Each number is 128 + 32 x the weight over its row's rms, rounded and kept within 0 to 255. Layers, rows and columns count from 0. The size above them is the row's rms in percent of the matrix's.

# layer 10 MLP down, 160x640, rms 0.234, rows 134-158, columns 384-511
size [ 95 100 103 112 106  94  96 111 101  93 105  90 101 104  94 101 103 101  95  95  95  98  94  96  98]
[[157 138  97 184  89 117 114  22 114 112 194  61  88 220  97 151 166 168 165 167 165 111 110 137 112 166 122 107  90 168  86 118  85  81 124 135 126 163  85 143  79 172 139  91 103 166 111 143 149 117  66 148 150 145 121 113 121 134 142 117 109 121 126 153  43 156 141 200 165 166 100 142 115 126  78  91 188 127 181 109 130  97 179 145 121 139 104 141 155  80 170 107 109 143 136 127 117 106 152 132 169 136 124 104 160  95 126 166 115 137 164 128 163  85 125 152 112 121 155 157 105 155 178  74 120 144 173 130]
 [121  86 146  75 143 130 166 172  46 130 122 123 178  99 130 141  99 127  81 131  95 104 103  99 112 151 255 117 164 105 125 121 112 145 135  87 119  80 102 156 168  72 186 126 126 194 131 131 166 114  73 190  96 111 169 151 125 148  89 176 139 146 111 121 134 155 205 141 147 125  94 100 120 117  85 153 142 170 127  92 134 131  94 137  40 108 159 154  89 171 108 165 152 182 143  93  79 118 158  92  64 132 169 160 136 119 149 132  97 170 164 130 166 109 154 104 159 175  84  86 124 177  91  83 123 145 140 134]
 [112 110 143 136 128 143 179  71 214 118 145 122  82 128 147 119  98  96 128 164 119  36 157 143 127 122 100 136 115 134 229 160 123 123 116  96 214 131 184 126 124 156 132 164 109 168 118 108 109  68 133 186 113 140 127 141 106 116  63 130 157 137 189 116 216 168 126 116 127 129 131 146 105 136 101 118  74 113  91 156 159 137 113  96 162 103 109 125 123 200 112 108  79  82 125 143  92 119 108  92 135 140 147  96 112  95  60 103 105 130 101 195 165 103 125 144 103  87 131 122 154 107 158 133 122 156 130 132]
 [178 117 151 103 116 124 131 123 149 157 185 172 203 132  94 171  83  91 155  87 165 133 118  77 189  64 121 157  96 121 127  79  82 129 127 124 127 125 118  86  80 106  99 143 147 101 152  88 111 114 117 116 148 130 135 145 108 113 136  95 113 106  87 113 150 162  96 173 116 107  68 159 157 120 103 140  56 139 115 148 143 118 146 162 129 198  84 106 153 123  78 153  89 108 162 138  86  80  86 184 128  90 138  87 111 139 114 133 137 108 141 151 146 109 105 150 147 142  99 117 127 155 137  89  58 158 157 188]
 [168 138  58  98  81 170 158 174 129 142 138  97 150 122 126 153 108 150 100  50 106  86 128 103 132 103  81 146 126 110 122 114 104 116 214 127 105  97 167 148  87  70 108  74 106  95 164  75 171  93  78  52 116 111 120  68 142 100 139 129  87 126 149  96  90 102 146  77 166 159 145 122 151 172 180 102 138 151 112  98  95 103 165 129 174  84  87 140 155 146  95 119 114 149  96 167  59 133 143 131 111 109 138  70 143 180  83  84 107 136  89 106 138 134 112 168  97  95 153 123 126 178 155  98  97 168 121 180]
 [134 149 149 143 146  83  47  91 146 149 112  97 119  98 124 106 150 107 151 175 170 127 143 115 123 139 151  82  99 138 139 137 107  60 119 137 173 119 151 166 151 202 164 135 130 171 121 169 163 160 139 109 158 113  77 159 112 173  73 154 140 112 123 166 116 154  64 100 110 120  71  73 110 133 172 135 106 138 152 135 142 140 166 127 128 172  98 106  62 123 106 119 141 142 157 153 145 178  94 114 144 106 133 163 180 128 101 118 102 148 102 127 144 118 111 124  87 141 135  93 146 124 112 170 160 123 125  61]
 [134  92 120 149  82  87 124 133 118  92 130 143 123 109 110 110 108 140 158  97  92 117 168  89 143  94 137 119 144  92 119 181 103 156  97 145 165 117 102 119 111 111  33 164  47 156 100 113 129  93 179 181  81 120 110 135  87 102 140  90 128 103 166 115 141  90  92  90 123 119  90  89 122 105  75 115 102 124 108 129  97 135  57  91  90 102 103 115 136 131 103  88 139 116  86 103 147 125 117 201  79 147 127  92  99 147 157 201 120 161 175  58 124  78 138 115 109  93 111 126 149 163 174 150 162 135 130 126]
 [102 141 171 114 189 150  96 145 126 103 137 149  94  97 103 105 128 138 106 200 167 124 131 101 129 120 100 112  77 119  75 154 149 135 101 117 101 108 130 104 111 180 190 183 114 159 146 121 144 142 114 129 148 135 148 137 166  82 136  44 167 162 107  80 141 157  81  68 136  73 126  97 120 117 128 145 138 129 129  68 111 162 107  57 122 113 159 117  98 132 140 163 161 130 126 167 154 119 166 116 147 120 146 140 173  93 147  70 164 151 157 150 116 155 124 194 161  88 136 132 187 132  73  94 176 165 192  87]
 [150 105 135  80 158 105 162 176 154 113 117  83 142 128  89  85 104  67 122  51 114 112 184 210 116 171 124 147 109  65 166 153 127  93 111 151 194  97 116  93 163 135  81 157 131 178 123 132  87 134 175 165  88 132 147  93  48 121 100 167 115 111 164 124 112 111 132 153 167 102 131 114 156 137  96 104 124 143 109 121 154 128 121 168 118 103 150 128 112 142 170 152 120 128 121 117 159 136 134  52  88 106 161  89 156 164  92  93 128 178 144 167  94 111 138  89 172 132 135 109 142 150 185 173 113 142 101  88]
 [172 175 128 107 151 165 143 130 166 157 128 115 112 130 135  67 155 161  61 161 165 131  94 111 178 109  69 116 179  85  90 140  87 112 112 128  83 130 130 174 148 134 158 138 151 205  89 173 113 133 120 106 204 128 191 133 143 139 164 126 140 180 143  89  94  48  77  80 163 126 109 157  82  84 157 156 132 157 118 135 156 123 149 106 141 101  68 107  97 115 127 171  89 108 129 128  78 106 121 126 121 113  92 119  74  74 101 156 184 101 129 152 145 168 185 102 109 116 159  95  99 191  98 150 169 126 160 127]
 [ 98 122 124 146 183 123 118 131 129 159 150 110 109 149 105 108 113 110 184  94 123 196 143 165  98 128 103 131 102 159 107 150 117 143 139  81 113 113 142  93 114 111 116  98 131 120 134  78 158 139 155 111 127 116  92  19 117 124  54  47 147 120  74 112 102 173 114 146  93 107 127 124 157 141 102 125 173 130 161 136 114 129 157  99 158 115 131 100 102 166 111  91  97 115  94 125 143 122 133 115  90 142 150 156 108 112 101  98 118 114 134  99 120 138 216 138 121 113 196 149 170 149 116  66 145 165 126  99]
 [102  54 163 147 145 140 150  89 176 147  76  75 186 110 125 130  91 188  94 178 174 136 121  62 148 135 144 147 106 181 147 137 125 169  83 132 124 142 109 167 146 157  93 128 123  93  95 150 114 147 105 143 131 113 132 141 130 154  61  75  79 122 132  90 146 119  81 125 135 124  80  90 152 120 112 103 129 134 159 135 160 109 117 130 121  47 134 101 170 177 197 166 137 111 135  76 153 144 150  76 108 133  95 121 131 115 146  69 146 127 117 179 108 113 137 129 104 177  82 121  54  74 151 112 136 127 109 100]
 [110 114 165 156 134  95 132 126 142 202 109  90 105 111 122 194 147 118 195 121 132 110 168 131 120 147  85 144 137 135 187  82 186 158 156  91 118 136 157 112 149  95 183 131 155 128 137 100 136 103 188 170  91 156 112 119 153 158 145 132  95 179 134 124 120 100 101  95  85  34 158 154 155 204 142 196 182 148 102 140 133 141 164 156 121 143 125 126 170  90  85 119 111 103 153  72 125  98 108 198 171 111  39 137 191 142 119 165 176 146 172 104  78 177  94 110 144  46 150 156 119 147 137 173 127  98 150 119]
 [ 86  67  93 115 128 112 146 148 119 130 154 144 170 100 136 165 146 164  82 117 140 161 153 106 127 145 143 141 146  66 161 113 144 178 116 161 106  79 189  95 110  88  98 108  76 111  83 152 137  76  85 178  82  73 152 154 114 172 168 108  80 126  95 183 116 154 199  70 144 168 128  87  94 121 168  94 101 117 106 167 125 130 126 159 141 121 133 136 139 110 113 153  49  76 154 147 113  73 140  87 142 103 114 121 160 124 117 145 158 163  74 116 139 213 170 144 142 149 165 145  71 103 140  99 133 147 151 152]
 [119 190  61 121 114 123 102 142  99 109 148 121 103 154 139 144  91 162  79 185 152 147 139  73 139  97 100  70 125 183 109 112  97 187 113 120 121  74 196 115 145 173  90 119 114 166 150 156 175 110 124  79 119 166 144 163 124 150 163 115 128 172 176 180 166 124 179 119 136 171  47 100 117 198 124 125 102 128 192 149 128 183 115 105 154 111 108 131  86 168 110  87 131 117 119 117  86 138 141 102 146 122 134 181 108  87  80  99 188  79 120 154 215 148  53 159 130 168  87 145 147 155 137  73 163 151  98 125]
 [107 181 133 152 120 125 109 126 137 110 113 153 173  77 172 102 133 143  96 142 130 127 131 146 139 108 109 102 130 215 134 144  40 113 147 148  79 117 139  89 113 177  95 183 111 124 104 125 159 104 102 125  89 157  37 182  65 152 102 141 131 122 139 160 138 119 133 184 119 143 173 134 108 147 153 166 173  90 141  98 128 172  99 118 146 108 145 162 112 144 112 167 197 141   0 139  34 133 152 139 110 172 158 104 124 161 152  88 201 135 196 104 136 103 142 106 137  82 162 115  73 136 108  99 177 115 115 117]
 [103  96 126  82  97 175 131 204  98 117 126 117 134  60 137  95  99 162 118 168 117  93 147 200 176 112 131 131 164 133 133 155 130 164 101 139 162 120 165 123 189  91 125  92 105 140 132 112 141 160 122 153 116  98 117 148 101  96 110 131  90 162 126 131 105 101 163 106 101 126 115 130 105 171 140  81  85 127  79 129 100 119  90  91  78 131  82 105 183 109 125 133 100  72 147 161 121 138 150  92 141 118 204 137 176 168  92 100 130 130 124 165 159 120 120  84 145 165  46 133 137 142 140 103 108 121 119 147]
 [118 119 133 133 162 137 161 157 128 110  88 151 146 130 123 162 135 100  81  71 151 105 168 147 153  91 158 197 117 116 186 158 116 153 146 163 150 104 166  97  81  84 123 180  90 129 116 148 130  92 122 159 106 147 114 124 135  92 108 195 133 150 128 191 130 144 116 123 150 131 173 164 112 159 157 140 115  90 180 112 174 151 174 162 180 117 148 146  65 125 164 118  67 174 121  83  94 145 160 147  84 159 165 173 160 126 122 121 128  94  80 179 138 140 115 135 151  81 118 162 152 122 142 140 173 142 112  90]
 [131 100 202  86 148 175 129 115  71 166  92 151 139 164 124 101 106 121 125 125  79 150 128 211  31 146 139 132 111  87 137 105 104  94 109 118  94 103 162 120 146 199 139 149 178 151 108 148 129 136  92 148 120  89  84  87 130 127 110  98 159 108  99 149 142 115  52  55 139  65 147 132 102 138 113 159 129 133  83 199 174 156 155 123 154 108 162 128  74  67 120 120 157 115 157 129 174  76  95 132 169  76 137 131 117 132  97  89 137 152 163 123 129 127 104 153 144 102 183 150 152 134  78  89 126 145 183 138]
 [114 136 111 127 130 160 166 163  98 110 128  97 135 142 148 154 120 132 222 181  93 150 141 121 120 121 110  90 132  97  94 125 168 133 152  94 124 118 184 179 103 140 141 185  99 149 128 161  69 121  94 170 125 167  95 133  91 144  82 100 122 174  79 143  97 156 135 126 167 229  83 127 154 129 161  96 134  61 154 134 103 115  98  82 151  74 140 127 106  89 164  79 124 169 165 173 150 118 112 148 102 161 162 125 131 105 111 102  99 102 158 183 113 119 183 134 157 148 104 169 132  74 182  94  87 117 119 165]
 [131 135 134 133 147 123 127 152 131 164 106 120 157 108 141  82  82  84 164  93 120  74 163 144 193 118 141 165 116  97 112 143 210 158 175 148  74 136 153 116  99 111  97 179 143 117 104  92  95  81  81 179 117 156 144  56 137 127  98 182 140  95 116 116 116 129 128 167 165 109 153 121 142 135 131 110 105 121 121 145 119 106 179  70 134 110 123 130 105  97 143 144 169 209 128 126  80 137 110 157 104 144 139  89 126 145 130 155 122 154 141 123 131 134 147 124 118 192 101 117  73 102 147 109 128 118 224 123]
 [  1 117 143 111 104 150  48 114  93 150 108  89 164 119 115 176 151 105  99 149  82  88 161 135 119 145 162 139 153 103 142  94 154 136 128 124  77 139 184 154 104 107 124 105 130  66  93 126 135 116  81 115 168 112 132 111 121  74 124 169 115  65 133 100  91 115 175 142 121  90 135 140  76 165 157 116 149 180 113 160 122 107 124 126 156 127 126 125 115 129 140  44 167 120 138 127 144 161 127 136 147  88 127  96 165 126 121 138 150 115 148 110 126 104 168 191 126 171 168 147 146 133 126 146 169 174  97 124]
 [101 100 140 146 169 141 156 106 134 166 158  69 122 146 134 175  88  80 124  78 151  99 127 108  91 107 110 204 118 144 163 109 141 191  91  87  44 111 128 129  78 159 115 139 121 138 113  97 101 125 104 102 163 104  76 127 108 178 137 135 158 105 152 106 142  81 111 112 137 142 157 104 150  78 171 104 166 154 138 133 161 177 131 131 112  98 111 178 162 135 101 161 126 214 141 132 131 119 142 131 136 144 112  81 144 154 149 162 102 131 192 120 135 110 113 129  96 130 165  72 164 189 138 144 102  87 144 159]
 [106 184 139 169 125 156 187 119 118  74  73 138 117 128 190  90 116  80 151 176 130 161 115 218 156 111 135 154 136 141 146 141 104 137  92 167  35 146 100 116 126 136 161  76 119 129 110 164 112 132 137 150 160 119  75 133 119 150  69 134 156  97 145 115 112 144  83 188 111 162 149 103 161 121  96  63 157 164 164 126 165 151 186 143 205  73 114 118 161 159 153  99 133  72  61  81 144 137  89 102 110 132 125 145 129 118 121 166 139 141 131 131  73 153 152 108 139 164 128  81 117 170 154 139 128  97  71 138]
 [ 68 127  44 136  85 186  97 139 153  93 146 159 103 107 134  64 109 140  89 139  93 102  97 133 213  77  90 141 132 104 169 168 132  87 113 144  47 158 134 143 143 156 157 117 157 102 127  91 151 162 103 179 115 158 109 182  59  80 137 101 170  96 103 139 136 144 163 100 121 128  76 106 137 156 139 101 145 130 112 182 105 108 151 101  58 146 137  89 132 122 132  76 123 139  95  76 112 124 129 172 192  88 133 112 100 114 127 121 133  91  83 144 181  67 103  71 144  81 130 150 114 148 128 101 102 136 163 190]]